From a checkpoint of a small transformer trained on Wikipedia.
Architecture: RMSNorm before each block, rotary positions, no biases in attention or MLP, untied embeddings, normalized queries and keys, local attention windows, a smear gate, learned residual scales, capped logits.
Training: a variant of Muon for these matrices, 138M tokens, 3922 steps.
Each number is 128 + 24 x the weight over its row's rms, rounded and kept within 0 to 255. Layers, rows and columns count from 0. Numbers have three digits each. The size before them is the row's rms in percent of the matrix's.

# layer 2 MLP up, 448x160, rms 0.164, rows 227-284, columns 80-159
096:126103088136133116115106109117124109145084142126094162134122136150150140073153099082145115142123098097136128099135125149127106114150148135108096099119147118134103140122145147133118116132093149147141169119142105108083135173143172131148118114
097:104091136144152132153175153111147169146115126121133156114149092099080141083149098127140139118110090109134117143111118148150115134132131149102106087089141145139117108156129177138088127144153097116100145115134128121145100094121126129139118158
096:080141106146125111107102135174157098074133145174104125127112107144116098149116151120147141143148110104146173081127159150093144104125122137104171134117131151113155127145150180143133143128140118147169136134158138098152111128092159096121120160
100:129161146087148124128136111192140122102112099138140162166132161149130123148102105146163154155100125129123129099133127132170136146168110116107137140180113155109159130117149173096123149130142107138156138114129126085141104096109174095131123138
107:149098131169155116070135121143119104159154112159153134107123128149108128083143162150115131100143194132124125161117144146131089141136164103167132094145131087100120129110134187111113117167116125133111129111101125143176153140125125169173132124
097:122133164138098149132138129147127120111144128145111146142128095149111128135091126134126141149087124146134157130132162167128125183105142125152128116135111198133174138140128133129100098106133135108141123093123159150123123106145177122120115103
096:173152131133089111113116136123154079142157155113122131143145155142111126112113128133101130147163122111164074131120144141112121129141123132153102124149167063163142092144107177127173150132082144113154134126131116109139093145167156114120099089
099:075149148129130102107129134153109164142104144149156107131133110145126118109155078101087131100147114156097104126062135177131105155102143171162149137129108125133130140146142136151120101153127138071152128113104170180133148141140139116138129142
097:153147139115067081133125115148126130097140115159145132107119131157124161153119133127121121164137176112137124097121111146058117130093127140182131171135113135101122135092132142146143102142172141109137137143155087171148093125148149093116132152
100:125152100121125128106099105151120118143146139123107142119095118170147167146133049145106118139142107104137129137116118140171103136105155105100164152167167121089108124125138108148129152112115089151138118143119146137111141177145142141118191103
101:170137130130136113126152131127128100135118107094062145157114166138130111150108107131171127155125136128143132150100146105126117146123127139122161132107152119127145119126152140147123137146182138158135134135186119132087130154160135158090054111
102:136065113109153159114134128123139155109145147136136123157111121098142139149131068162093084182134133120118183099100164128129116143078142077144131136126114105140141126109156134145110097146130149150131120124114099118122145156137097123118157119
101:125088155126133134135144096143089093139142144098160125088158142101125132142112147130125131142154091132141097123121124105164139145136088139142104122111118167086121094125160154121134072092122163099106126168122151152167132121116066110101134127
094:131100146082127133106138146127120136156084044156141120125151130120143099140133097114178124097117135116164164131136167160129112157092121136127137097098133113099142103129141119149133133132155097133185103133131128137109152093111121138125132116
100:132089142153130148110113106154133138126114088122126081155114100110148147122151112119136150094117089135129102115124129131092119128133143077136110138146170128137171147111099100133099093150128128110114156141089089122105140117132113133155104136
101:153083139114138178128100063155095140126117132115106145088151142124146078092121143144149141110126133123101168136160155135111072132151104145138113115116147132113118100142113156128150110143131108149145144117164121102135115139133130129131156146
101:153141116110103101141142117123147134071144133145118135185145124193139122100152104119099164107139141120115134151159140093132119142164138084160133099149164149081142123134125115120164125114161113065123102166129115116101115162139134137112092139
101:117120173146111155153114088105052150119135140118129112158117165133075108137130146122175111140129114133160116128137160107150149121127123136110131123070118135094152115169095117118111115105122153108131127155120128075141147137145056115137178179
099:108152125140096119127124142136096123115127163075117134139146143162123125143093125094112171112118104152119126113079134187080108137143139133116128126091142126101140108184138098115133151115139089149116110151138142109108141160080138102123158115
100:149126187159176130105140115194145095119108164084121158153071088065130161141132153128143140145113150132112114069105106120074089130138106159108079154141139109117098111113112125096141130125102136128137098153125146095140113123122141151128157125
098:122159132145131096138127155121089114118160112146147150147146171116131109119111089096154112087134124128101138091146132149148133153140076147145113159136092114142151104126117101130166166121136108099132094127160136156154152114186116129120122091
099:135124184121114121148114138123095169103065145134152170116111137174148154093098141138167115120102090151105111137135115096169099122119152119093126121141148170124131113144147121161143108148122118109108146140150167127146113180111136131118109162
104:106149144135136105140129138121110139136087159140111112158124183125090142117108098123113128158122100134118151150108115138103134092154101143124139140089123119131123172140075109155099109092101118115148147135141084122157095151128140129067169121
099:173116134138125173136100115153142143114155112127128137131149169132115098141101117099118161099141100175111106100086122157122118142115089086101188143109100122109153105142168129125119086152133117106164107106150094155103057132147143127144102125
091:144124169168136161074121134153118101121122109185137088095166142124125114093113168141148121106129122122110115131103141151151134152143152135113117144134133173158143166169142130137118138099144132162133122105105161127115061121133121175201092095
098:134188148123135111138122140115132128116081135088139120081167140176143137095139147121104118109128123123130125149135176102133102134133128142163128102156097132136146120150116134119124149157161078117136092135076152094073094120132125089113148088
096:097159107129161108148109115129109114072163121159170104053129107129107124105113120136135163131133150109107148113128124131130142133146143133124114124097158126078100120145131078151068105146118143105119139102149140131110167123134113130119096137
102:115158098189152104135172087138125140137191195129124109142160107131076154135127103099146129163106120139144131133128179101091144121135106110101148125105126123134117108137137129105116126125113130143158165136131084123092134154140119135108141105
098:107122126119166128141137110104072121123104085141155124146138113119118157170166099141128186151119145130138175124143131161094149136103124086143127102159137120136127122137160162125094073115119125112137129151137149123113168152123127138133106126
104:116112107118121118100118089097149127127113065110091123118084106154133140142092102141099078145123179114077094118105127086124095123130127171075120127151073147138133124121099142137108130102119104122118133167153120144113124119134169163122136111
109:150132133057136120097109153118071098155159152115100069122150122114155142140144143100099143085150190141098122126124154168094156129099154119100141110133114146112149142089142178104174170125134117127123138153131110116111113155133157098100127127
103:130130144107173120096135119090124132112187129144101112113137131145126119118100088109135131124117083105132128106138135130114132143145159138108120108159119148156131179150161158103118161108109137138186130115100088106125151140160111153160091071
100:105125165109145142148117117100091083162116131118153146132093110156164140113132173137138090109119085105112162078088137106172132135122149154162089116106114164121139138124177141101164099127127126096129120147117177138131165158155133131171116084
105:120133124131151126163119155153124126123113170141082122127121123146157110142145106105131130133135147119134122104173112136111146106133128172122132131181179113120129109142133162149175132166112121178125139166148165167134104166123122087116143101
100:114113118122132130064127143129111121116130127112146118116114152107127115169108143139127112163100194159116112158164123106067111147156127170129167137157139099119179103144171121123131134151138133109093125150112112124116095180125172121132110112
101:106143123146077133114160119098111131166133120134125138108148101159070112161109095157077117137108113112160084126138142188133153139159082151158103145136144110148122128175125134128152080134117156118125115178125112125116111135131147105113111092
087:179169155141103110157125145090176152116149115117138094089158097121110141112082098131086147105105085081125106116160143101123130123074147121144128149106169095065136156116138134141097147157115110093149158138138196091151091087125168115101131134
101:179134139109118121068118093093126089165115114174145119128122125102141148103124090148107096113137104134156125105070130131082102136155173089116108130076146114169112122119126083118134119087149142117165113110153151136096100168091129136137110121
097:097148149134124105142113145148140112098148141065160116164113099149132119156130105104120137122115147140152134065180150148103124152130109118124155097120163138113083131100121142110126161204113123131127107134114158147108086105141097127115080159
099:123113095150186165124152181159150113116122167074145089131115150135149102108169121109165122120190142094183118121148115082148187136116137084107151137165109115147124151155119149113127176146130127173128108118120146107095111138131136130112140093
102:102108136109123103130180135082130113071165125124136072121125140149134132164115139141129105141112132128134105143102113144138127094152128155119119100155081159102124136155100089136102110138150141135135123077143094177153133131141125122137182103
095:148078117117124078110114105129143127161124155127129140093118124120157074132120140107137109137125187142108089124103129079171138099150165149129125125145155156170163113169149100116138123055111111159118150091120105131102136143123148152119133103
099:089100186115097111112130132138115115167100130084097123175128102142107154140150141141100134120162131120128097097125140102153160152115081131133155109121165160152110109138141124134119194154144128129132109117116126111093121105092139160122119146
097:175128155131127131090096154108101124151121092134103128085144059129131101093097144148081117088148123162144107101109118114161118158130102130148139115082162101142127131098143119103135120160139133140119135139061159113108095133132118142121134086
097:124152120122106134116085145111055173131090153156115146130167134157160119085134077147144126136118127138087100131146124091167128179133083157107124156136094146112136109151104115145127113137143147105131117127099128110154093102169148097149082109
108:149144143125146095167126144108144122133127145127139109139159115083123153119120154103129082113141128149057153130096169155123137148147083078128152115113123122130127102118115158130175170133137161114106115122144134120114126146091098158157126137
096:092107138124161108158146155088151185145150112151120110105109109123139118135100156100088104121168105151111125109116113154120119144151161138128141126121122138133139135125170118155099182116112156109120070130119145179126150132106106135176129130
096:129113116138173108170129096090115153155142151123112102123119127112125168082095133149141131128143138130143159121117122134138105124124126104146126114129098167122104168188118151121099133192174099100103097147125112120067149130140176123127143100
103:127119135135113093108125090086146119123085084132151103093132123116109141143158115117133128120090139145113136085139163126141155126163102169103147151188140114165100132127152154148149138126147154109129133117111133132142153155127134158151130134
091:142115154171090154080103147116076103114109122149130147148088178113145150139144137164146143093129143105164143182114125117123095123137158112144126160110110136139075125135154161099073104125129152103098144099106110118140164113132113113114091145
105:150152136145142131131135169162125120125120173144180136157135140075115171113160145154098121108204121138138150135123123169114118149122142140130127110112141140067121115122132115111137128111097151109175114102148110089125088102161129143156165112
092:116139187094198076110150141118126124117110095178105163127123122168117177118120163124114114095116157124149101151140138133107146159128134146109140175118128087108163152113118156105103148162146173098115121155116152166136082133155130104136129138
105:133099111143126143123100129137155137147114145129116152141106139113171153114093166128120109134121140131114122123156130076112136154144144121150084101122150148141085129151142141121155081090156140100129163104118072150136108106140104132138112109
093:115146177126145120119151105112113146123107180095132127154161100147109132122146076142097140129115096159120128123145143113138089117151119148129147083150135167113153094146137150116153130146117131144124152128148139115125122081102122155138133140
094:129093173090150126129114134115108118127116178100111112130127121136138157114115166093108107165137149136118108177130105114136124140113127100106094118137106128126139140142073124099128129087149134137078163152108096073164111114122126163128144074
100:121122132139105158131146150099148157097153113120071119135129166126065144151101156080127093112149099112113144112121131126124120081091143119124124141111122133095138140110114108129118109089144135160089178141143161128115159131177086165131133136
104:097138113122100121146090132080125146161108130070140144110120122136127118109118159106107151148151143139100131130114164124092140131087122146138125131140094115129138124112108119133118113123112158090195179141134158135146147145099159137085132089
098:085116110105109119107134081126085127108109115088109106134121143144130180131120105173141116154128160154126109174077123078098172142106126124181153119120094144114165153117116140076134162107118151122110140117102158132127139113127144126167115149
# layer 2 MLP down (transposed), 448x160, rms 0.153, rows 227-284, columns 80-159
096:154118123125082136125122156076125117120148109189118158116166111142137171131118110100158121141143106114129159164157145166116167110119135151141078111146127113112106128117124137109111099135105131112137141141150111129150095110122125165178131111
099:180120110147124141124159112128130114118126109116154129133095144156130111155079094174107113135112131144139140124118162077138118112137176176133115137135140147142130176075113144102167171130129137135165141109095135126169156099117142102125136119
100:123179102120116114093153088168141127149114179131141101157092104125136129090157153099127112110116167143111134088125116141092117100140092155121152104132122140051122116168103126168115140135107116162121121139152083138127127101131129115115094163
098:153129174186117164068113105124133119157161111144136128138132145123104183097122138079137143129153140164132132167087151135119159105126127153125163112143152111110132076132106117109135140133142146105115124150152158123152134091124144093132171120
100:145134087188147187112098142134164163131149131132149135161109150125141128101117130114116144151155174116128104126128127112144090155103129141123120130129133113143092133120165117138142151196175129135100100127122101146164152146094150126098088158
097:133121181151135140111153151109116091125133129149097157127127134147161132118113121121081094168172136118094147152092084148149108134098150122171096151106086141138131173151154141116188140133156117124085117155134138146124113140148127148144114123
101:122143156103124161096122156173129078151173185085145159077114116094111136137131170129129113184143136123110103106130096139110104118130138112111126091087159133162111143104102143141172103139093118109148109128078119106147133147152151119110131111
099:112115119099114164119155120145154137147134071091129152119157126132126119110148177135170129115187153125112189123123175121103127123140101145127136145080130104110127138113087101129116147103133103152153153121137111116117155127140088130136128120
098:135131137188120084114114128149146130081085110150142140130142142148111129107165129136097140142091125137066147143175100150153132137068151092144117138134118125106145144133147120082116103169145101125139165106155119141146154057149115150144125132
101:158094098110115161147137110140146133164128125134118143093171099133064151095157108123143162090104086127161165090133127129127086120123086141126102094102113107128128114144102140132098128125139110137158143153116134157137159104174121104115137100
104:121128135138127131118151133142143119096084123089090118124095139138103124131131147123068145129101156147110120114097094128174133102146150099142130130074147107077127104118097128158167149119107111126115155138146119107132114117140064159129145096
102:115124183148102087159120156128107110107155156110145142076136118120105149182109120109131095139113120150131166134146120131099115082136159171124123137104137128115135141119131113121086161119122157149084164166076134112093154135083137104107101116
103:164135135108159147098115184138121133130129141161119157159114087152129135144114130130162130120105173075110119115131137131149056108104122073142107102130122102150133147129151140162116140162093115140165133118124151160138114102154170125119178104
097:122135081132107140139091147130155157132135116119163075161141161141115109125134115140160112123113112129137115111130162091142148142152110203130127124146110115129088111128122173147146163075098088134113116172108157140146113093081144121109133110
102:189124116133119095129109136133109149122120161112116117104147090113098145133102102142106134105136088108133123140161166145116113135130143112122100119119132110107111139097099140102126122156131119105085136148105157129111146152115130108130134126
107:180161102121151093096105107151162106122132189106154078097147139138074131112147120126122122109139105112108135088109127125151135146144161129101165125155144094129125148154153147111129079136128096102131116077146134103095115145159123108137182145
101:083131124171161085136134115174176108096182115115089078114105115122111145175108130193150129131110197114105099156114153100120126134101121117108114122122127159115153140114126134139161104104155146116104187139124152173172106101118121111194120131
105:163119148063144111113161114169161127147117164117121155129113154141111142150113133144116158136170104173176143103074165145111098164167103121169123135108117088073088165149158154142137130146175129146135147154121125131145119121138162140139124070
105:122150093119134123169124155135141139094110174099159140155148122118104136151116131138110099084082124169131093094089117136101145118156143172113147149146124153100106135128105135121127119178179109095118142160093123124115137097140122108091127117
097:110145139078111165116134121152129102124140115122163131119109156126110163122143104119118114132145107129193094120107128146164154104112099106093134145097140153116107196145112117124131119161145167114145130104079130191170109198108131121088120131
100:128167083123174152150132172115114110086125137105136077109133132166116094121117160136131118139169125113123107128097109159133100108101070111095100113101108168126157119117135156111108149138142181133124097133126132111140091144104128147134123155
102:161143146142125130132156138083174130127125072145164083156166172133111161118137130097106101129151125125142127102108128125093133117103128116112138090100124137134107164109081129139123136135109104088094152105122116119126117122168123129136155139
104:148109101146135117107175163144127084098128140130165151158131088072099136111135167133149117166136139116149097123106136102144100166096155124145147114159138128150120155107124127106141100135126147108149133127166097121105172153156128141132136113
096:151157169082129171165127137104107145117187119136148127106127119108119121124140134141102138122099127127145150114110096142114146121104100121139094115102094135105083127130183132139134117141115137111141109105135148142156100112144171140096105147
093:116102152123102102086121087168130108146138126151177132142138132126126093117082136142115134089142141135144151161122131123118079089157100161177112147154176134145130134168086148175135134092135112144122104110151139135117121096111107138145128162
100:145126123129137119111117110127148123123096137107143112128146114104143151075131129165089114129131089140151146123127129145154146103126159102122113134112110114183101105147122078154087148145131100110095131119113141080103106149135100165127109088
094:111117189096155165103144169111145094134184113119110185103107125123102086133142138109117118128136095148158126103143162154134135094153133162088125170132151135115128144158124128098110092072122163080155118107103119171133126118106087148084098137
106:111131125108107130132082157111158136133115102066103113124124097097152111144127121080117136109178097144141104146138101102102132147108114140112181125143122152124107096150096116135152165110163180156134118119117167141135176140104109097159103140
095:105108129142130092124124139165130147133137115171140158128115129138166151146136104164106136106142154119154151140113145160149192145117169109158100121132052105116113109099140142115068111113132103105163129142154177132139116117123142138135108118
108:089111114131136133152121100119097172136130118126131136105122183145149155103100124140082059133138129101126151150116149106151138135120150109115159149189157125084155126082138126144144134104105091109148133125146136137131162151131140140147152124
109:111107125120118082075104132127102103134122148106103146131115128147132109146112143099120125126143136094134116139101166142112112135099177178162103129143130132176154125108101136198156126139129108115108124114112103148127157128143094105149104101
103:160134125159114091128157104108129137162141154130189151112151093115165134097113100125092156162148140124160111083118098143117144120088115128161150143141102112145121129133126079137169116138160139147144093122146170156160151148143129192175144086
098:116118121122120112096105139120132137140103152111093128110111103134124165113092129119128069166151119110112109105113158153147120155117118138114167119146119148117131144091165093121176113170155107114136114128159107101090096134190108110130121130
097:155170145122115169158145141118119132129062139099133157121151123106116081143119160103116121116139158127147172134198093117101153088102145170138166152116101149156135177141163142151132128125131137105106136190085147126107113140143102134138155129
098:147133110138110146144101109145164148114128158103109128159127158125107133151143152125106139133108130090104134141143097120113070114095112168119135096149158181125155158089139100138131100139142101136139120140101131128106161124137098089130118121
099:105137143153136119127132124090135148121085138136171145139124118106141144164104126113148148125122135147141099139096156077116165105183066094134091129124101148100131138080148077113140116098131155148131163165132095124139073155150090181135108142
094:130071133149146133125126137073131110132119091107079103086135112124147170105114135116095135140090130159152127101122123105149150166104123136116118130086126111141155130108079106122109150134129118114177139152132154087098151136157153171123152167
096:138160107132134140146102142169111137149166133147117079123134136091126157131092104153107148154113099128130137144086151142151131103139076130141087127158086148133092194114153132157146113119123094112154153141140182147117108069128122124128155139
096:145113144082135127117099131101085103126114192105102131103125096113078144113126153149168114162151094154161106124091125106143079132155125136173109081114101110173117118105103114147127131132143108114112117119093124103133099146099139112139125079
092:121154163083126126115137128118130116117137119142134113141156122138138140102077112118144148111170119160138115146106166126095093132129130126118114165130145122169111120138140129141141110115106140092115136114132110124136117141090130159091131110
105:137126130108159137156114114128104137141081106089089112123101097140154120131132152124136122179131108152112154152126127111121105100164153088110124143162144135159151144098146111115135080137126154136171077168120148092108156103147102150118096154
099:128135163136125156130149162159115143162110115140184135142143149124121151124145173090158131114138135137177138132112113116163089127108140107163141127116129140078132132170120092109121121128160148129129164151135118145108138167134150184126157100
095:142083128107100108088174132091120097153123090107061087113141106128093132136136106076121150121130172115113122136158162105091142108156121082135095092115167096117150142125116112103145110077138154100124190120127119121152108130073156111108116120
099:127106126133120064112143152135161115149170165075118136087139130118119169133104107160150081150119110170105135127117121142106151053173098121169141125142122140108165107114140146150151147153094127112127154182110143130126138133139146118126098140
098:092163111156111125125118134122139143173141134124142158098159181120167122141139135153136159080096133146102113084140094122123110120139117085142087083150080112148110131157113124108092087117108138163082068104122142098171132141185132126118092127
105:107150094135160155133153143130122121145081136121128115109171124118114134145145149156139150156126131173123123157081080156150140155147125096144141117106100122088084116117139118106162129099142176092093099115158142154112080135176116162119095145
094:163111175139091132137129110134092108107114165121144132139183149145136116154132141116094136134111118182097164191156113100097089124124128130104156128140153135141099157139166146154155094146141115123133149128086137152076099082161151168140145128
097:119118121106112146114144153089118128113127094168142126169108126104098144154176123102159157128140075148076127093134174125116144147084101179117116123119129127123115142143136060121170125144102139110134148117138129165095151165126164105152110152
102:170146137137159094131132126162166139097128100128130133155131140106168147118116140118099109128123112149142152166122142192147174137104147173132122139096172179143181104115137121073171140112106145120101125104122104080111144150159120151110161121
099:144133123074143134122095115124130135157145091133120129143141098151102096136096156105150128126107100091163113107137129137112121161098137096086156141131115146131139168152173170137093122097128127130163141101145113160106156113140159124108153141
111:131141150155144176142144185120097064086106133133085118148075136116143127187175122102154145113160118141130133129072109118156143116150113124088106101109138158160125139126131139103099174124121106142124113127156146126132088118142155095145155135
094:129120157127132121122138126111136153094131092180121142149116132149150124105115126134114144153152103133098116106161145124176154168150119101119119132127135139137142137125106167145124154126139093086108145069138142152114105113097144128092179137
107:135100145087166178142145121130143128096111133148157096153119116154138107154141089161120153114118148136131165111121161123094152104129108118145165117136174126120132122137173105134135120121152220118155117162149105131080113160140147090125096105
096:120118134097127150085126159123121151107120141107097136125102148145163086171121112104127114092120174149174130137138106162135117107091120107097095164112095091144175108157134111142126134154167135115117110113169128058131123093148123151113110095
096:153113103140135154133119122134130151152146143185135155102166101162124161121127141110140146152146115119129121108091120099111155106166152144152094129135091085105133093151137122096101140155122120170138134134111095163156139154103111151095142086
098:127082193132113129147108185114131091126077163148176142115159124101130166141086124140098116119109144128121122082132139149130151119116128083099125123133112176118113133101152138119160122158160144117126128174161124105157119154116131138129111109
099:091091156095107125133119105090140147136092116119124169128134118142146107150104134106145075165131067120123145143105125140080102118152115145148151134093105127125121153131131082160138118155106142111100151160133113114137139112153107146106144122
097:118113128111121102136118143111120096112099101080184156122105097108173142109108161123086110138124127106095089128080106124056143121116168124150149125135141111106130158119096147106138168110144123083098112075101166133150133113128139166127118107
# layer 2 MLP gate, 448x160, rms 0.163, rows 228-284, columns 80-159
098:173091130165115156107165178132151124082137113147090100114101153114081107112120089146146096121128125144117156161113138111159134126108109119165142123107137127112117121141166159145112115143149153134185142125150165139144161127169119141156155140
101:163174130129146152119143095106090134152155118131120124125170141165110144131127101101191106054139120149168161105145111135118123160105097090125123095154144159169119151113125154141085089109124127098158160128104118125099162128157119130108120111
101:110069109135156130166115147090136068127106113141154126145152152142137125099128107137116112148133141100152118161103124121129100113139129134141115105134148108128100148127130129122104116111130136102102128107150131189102117107135112160113127069
101:089115129123112117118153120119086152143156138183105140132123094129133171093101147141142125137094144149110141130116086183149044147143172151128149119133151156118091156164124155100123138172111144091132106120114115121153135151141181122142106138
099:148110131125144164109104105147142121153155154126084168099102129120149139123158128144154093146115129148141117108153114134131124142106082164118168087098188143140123147097147128126149110182136113109155136100062144117153091109153168139117111129
094:128140109157155044139103145154167163164072140106152146163150144145137111119125108131114128090157136159120161151079131116126132117126088106117139149144162122147157090114148094080116139123138108134135105111108128153150163171127165072138155128
104:135120133114117125130104149090136121131144116105106079075141124179154124134116114172141106120164148170147127118163149115131114124106107163140101096104124100111135146143159091150107126104127102159141155150139097103150143132170139113140138095
104:153110082134140114123097142134134114157136136099134145114156091102131154159137150128076094120086123142136170107101141134094086128101151194135150137131136137137129138099084105141127159191162115106161125104174121110119085150163126125132088163
102:100089111109120150140136120104138128071111149163127113135113112135064125145147113128095153119119114143152079139158110146125180151108155139136149109177163151130123161143107161127124131128131154124154159163129162088088097128117136134100101094
105:114112133126125080125137133128139112133120134170123143132138123186120124145148144118172136123134111153153082094080116164092186191132154166149124112118114154155100146117097154139117135140112095121119118180127169143132126108136115164125152173
103:106157097131109104130145146165156148101118163131151130115098114113085084111094120157099100120148123136120102136106136131148133120132132157103120111121132149128135148143127100130145158124130124161101142162083126098132116168144126111167138128
097:133129112135142123157126111148183116140169139132156128156123160120122130128090145116092153118160092139167126170204118158098131114150153203158150109097104155077154118160147120097129101109165180139108115107139103094115174145126102117106176145
097:141160132125148104141096126097138143112147149103136151130138158126119124139156145144100122116135182110105094144087112104119119150119131122105136136140121101138145157098151143122095129083133119145087121106113121120202141153095110137170148135
099:118150144134143123118136160094121118139085111120118102146121131167121153129102151103146128071167073112102155098143133147148099139136129109134123141163092118184105132111137094177127141157163154129123149146150137166132125161118151114107073111
096:151114107131126105126175158177116127140133131139128119112154136129120123104106126156105136159126125107119107107107134086143134109147113114147140183082117148125138158080140146175134147118099119110083155113096113112107160160132086119165148182
099:138126136153113154109151160089131122124112129118177149143156117095113111161110164089088156161099149125127131140141169095133151085114131179097105140132107141165126149105150135125121126113148119142122127139074138137190159116116172132122123144
102:093110105126070113173108149129129103154124156162142144161151116152177122119131125143156120115117129093119123125106109172103166170088145140114117150101134152153135141099099149114093155138126080097106135121125157122117135110098113124125103137
099:138113086112109130163131131152089121137136133103133173113069163115146105132104133132105138145093150145121182148116127126109128135112129135122119128137114112107108153093137133156121126151093150127103178124184130081131122142087129130125123108
099:148125058093113099155102143085121120147125135174163110098140117150125129110131147129160121110119118095108123148117149150160136120114162123095125144130118125147138097147122143145112120127142120195064154115121133155128120121109130120151089153
099:109159142140141123118139148086127154168119139099105103072130116139111132109117114128146137101110159133142121129157137138102083160147113128138141136133104166125127156134123155149122175114126086137170155152129095143110125158164157129139096106
108:100125101143162141142120109130161150140096138113113119144161148137178153154153128148139159104094128139184099133108152114059094141129112088166103130139071113138120105149078126114152097140137099122127098103122145141161127130139096115093130120
105:173143142122126154155094069144093124109106073131129133144126130136155149129138108122139099131125155159150105157087107134121145133138163131121107178160093149128115095094107154138120131121146119147130123182126094106166110142150149103158126100
102:157097111128170187162081111128162117137122124149112122111159169110118111134156138098106174099087123164141146108127114107095145140131142165125118118099154130119106109112117106161146089159120127158144104141122131145088130152139191131156127107
091:114176105097140118138123143110126126119128104087130134151126136162121177129175129120099130122123148106133124137130135120104145105110172105123116109144107105102115106122148134156105122126136185086140142157147093127145132155122127127060156188
102:151130116119165092150115129123101135122158134121153137144141143131152095164159116126141110116137090174098101143116155095126120095114130127096139136156119103126140159148135145111115094129111143163099132113090104110117086126126086101099119127
099:152147098077113114103123114105124121124121115102136144155143158094124143122097095121081099141066118113112129096115112158140149115104092147111142142114135150158118148142126130148147154117133128118123167140127106181127109134134089094183109155
107:156105103126134143112111124118134137129095129089195130101145126115064150164119084131134111121092156100087134144117093122145152127118087158121160127159097127133146128139105111121104119137122110109151149158170151103122124149145120135164105113
098:132108181133187138135094144102110134136082140123157122156105137130104122113116149177092144130127178157125136153123119128102126116093129127145103131118144097157122132111102140128122149117122155113137130112135120112148137144152108186131124108
102:148128140110141151090171178098145136147121089139129111128151132145132117142191126159148148107129140090125147140117096094110143118142140127132125100098150136120214129108132120116093113107138140106130141141123157132118146115105135143073131145
112:124064157154146148107117145142108137142129086067088120127127128100177126128082148125092092093143131146111104143139115127082137145122114114121163117115127097117161175111116150111139118155182135140063166171134133111131135141164157096135116108
099:117140143145112106120112133103177102142123142107166133132081098103125127130149152121118128133127127125214153113157106136143137134152094145157118074113139137131113133139119126129105124122121153141094103106115121144134111138164077141171134142
097:117129132127122114164112168107109199131142073147171095090133143116138125130130104136165147123123167105109118120120141098136105146131135104132169126115082124116094110119130096140142102154117132123137076131148194193131069146164111137096103103
102:136084126107105096121096116109143160126138133098136176141205154097144140104135118151155134135162150124167153137128143135106157184161125105117121124090098106106123131103155133104064135133138138119110143128112143087112140156088127150186105130
092:162152141133118091103132125124128084117116110125161140117127117160116149121125132108093095113105172140122157127134148098087106127123106160140098161105140105122136107151093124145145144087149169119108115166151131122073146082132121097132188097
111:122160128139123085090145166139147132110128138075141176152117093142112104165096105120128121126167120115119162143099145109116129130173116117106099141134132104098171147144128152133090157134113158158129155108115135101091123105121135160170157117
097:132125119137120156172153139085119114108166138132117090099156120111131150093111114115078151151124050113120133122118135155092142153090130151143125131097196099079155121096133115070116097138147119120156171142144155063134134094120134131102145155
099:153103143133154111111056121116135128142116100112128120140165165137138144108158167107132133108149153116162145115112134104116129152159149125153152137133130093122103099158115163116132130101099124125169131093166133092108091129139113171119098102
102:089141131124164119085094123137142133123142177082156123106144083072115115137114125106136126117078105133118157107167099146107141136157134157140138095107108132098152131057141179164108122122116112114107113124095146096109115137074111119124149120
097:112103073108192146114128156158137101129166110114150102159124176173144130141146121149142092112148128112123106117131144117123183149153112100111166129174137137160128156129127134131137168163137124165107157106099174142120086091152148132128116152
109:064167133156082126148145177148086089147160138154119097138143134183135119135144154166166128149153126110126140135110061118150112108155125168118135143120129118125129138144077083119137132137141125134121092145120130136127112137104117154148123130
098:105122158083137125105136127122128087051132114156159091133125114142126166123138132130136128105104155137137135126153132133120098119159133118103115102142151122125108137125128114130164129110125116127167120132096149141130132055127113126111098114
101:152124110121124113161129141108141090131087119120181101138104136130128124094136068115112103084147131101145193113107100137176136138137117115099140085141175127122113183127140079141175126111110098111119113115089103155104105113115146139143142119
106:078122146158135117138099106119126173122110111083132109081169138100074172132155077145095124112121097128128150146147113150144077116108120124119125145149116154114119154091154140129105130160139122087139136184106126136152098160132125081104114112
104:135138168101143153146183088116146175154149124111169122087159151120120107181099101157141168136091135154128141109135132095134158104152098124131133095135144109122156171129109121175121099147115142154146115112139143131102145087134138135165132154
099:136112164106082097131116128126185103103152099127153129102084103142163097156160115129116150132122104112142079111163129095101136119131105188110138133111132120156143170111100116189164158108100098146140178105085152106140143139114122091138152114
095:142090145127143106132093146158112160100116144118140125131089097144138141118142123108099133129157113128116102139124086100092126116094133074125128122136126133094091137114127102099114133064147116136111098154140087130128133141141135104153121104
097:120159138169119105136160095091122104137087115150095131171133118129113125112132142113147086121160124122098140146093152109116108161125152161116097122122118113145113153100166117096139126172142121115145096112128128138124153145145100130110126132
105:095078118127086125124126124157146151137132094174162141136087143148159130137137124099140099108168107143111164123112115144118120161123126120155116171147137109067109103184127078155095162141136158157139136121125141100055129149118131120129111132
101:106119153100121170203145147133123125193118106115092112120125109115134124094152100108120139132147126107127146163093159109156121107145123159123120169154129100066108145112096125155164132101117153121140098107178134137116091128120135136097152149
111:141143116128144124145137167129097121081116072163116142140125134102125097124127150102125142103121095085106099104154105161135118152124110103103115144088155113069127129117129134119095101117149157137111089153131100142175076079166120098172136128
095:127125189111158107139103164145133128068107150126116130155109141120171100101149116137134126157155114125089123076093113145122127124157070102092149139134121094153129110121105107155126122134148134087148124142113143137139125143155127135125156110
107:126105143137110112134149196142173107156111145132105155104104106126114106135123149135129118134143112120178135108129153118114139188153160131140126121137140103168145146112120135147126137113141157119116119157092132101146092116126123100100125141
098:114154122108130139150148134128131117131156113106127141135142137113120160097137078123126103122121141130120156103176144119135089110115135117112121101080152144099138138153108085140111117172166124116098156141123135120171112146136119174133108177
096:126080129124081105145183135134199126169155145129134132129183143138099147125154119117109125109120144154102065101078155133122109141141134109129188142104165127155119120116134153160100136108088133073138117163098108106143106138142107115135130146
101:130107103167110181115120130096093113149083114121131152136148126165082138141122127086157082089101116123137124147070109117102099148132110105143128123120080143132109125118123151127157109122105170128143114122132113143086142130111139119108091103
099:090123096131139107130122182170108112179144147122154125128131137137131133094124129148116107095138150143154148127132140167132108122138134127113156141091099086142101128111150108157148109147115149135117113157102097172140151133157134121111121122
098:131112184127109163158126141138110166110151132161097088152118144140089122138102118095144127108149111089163173154155127111124104135131123126116111131157126131124099129147107093188093085116097131154142125109150132128102117145150125117121105153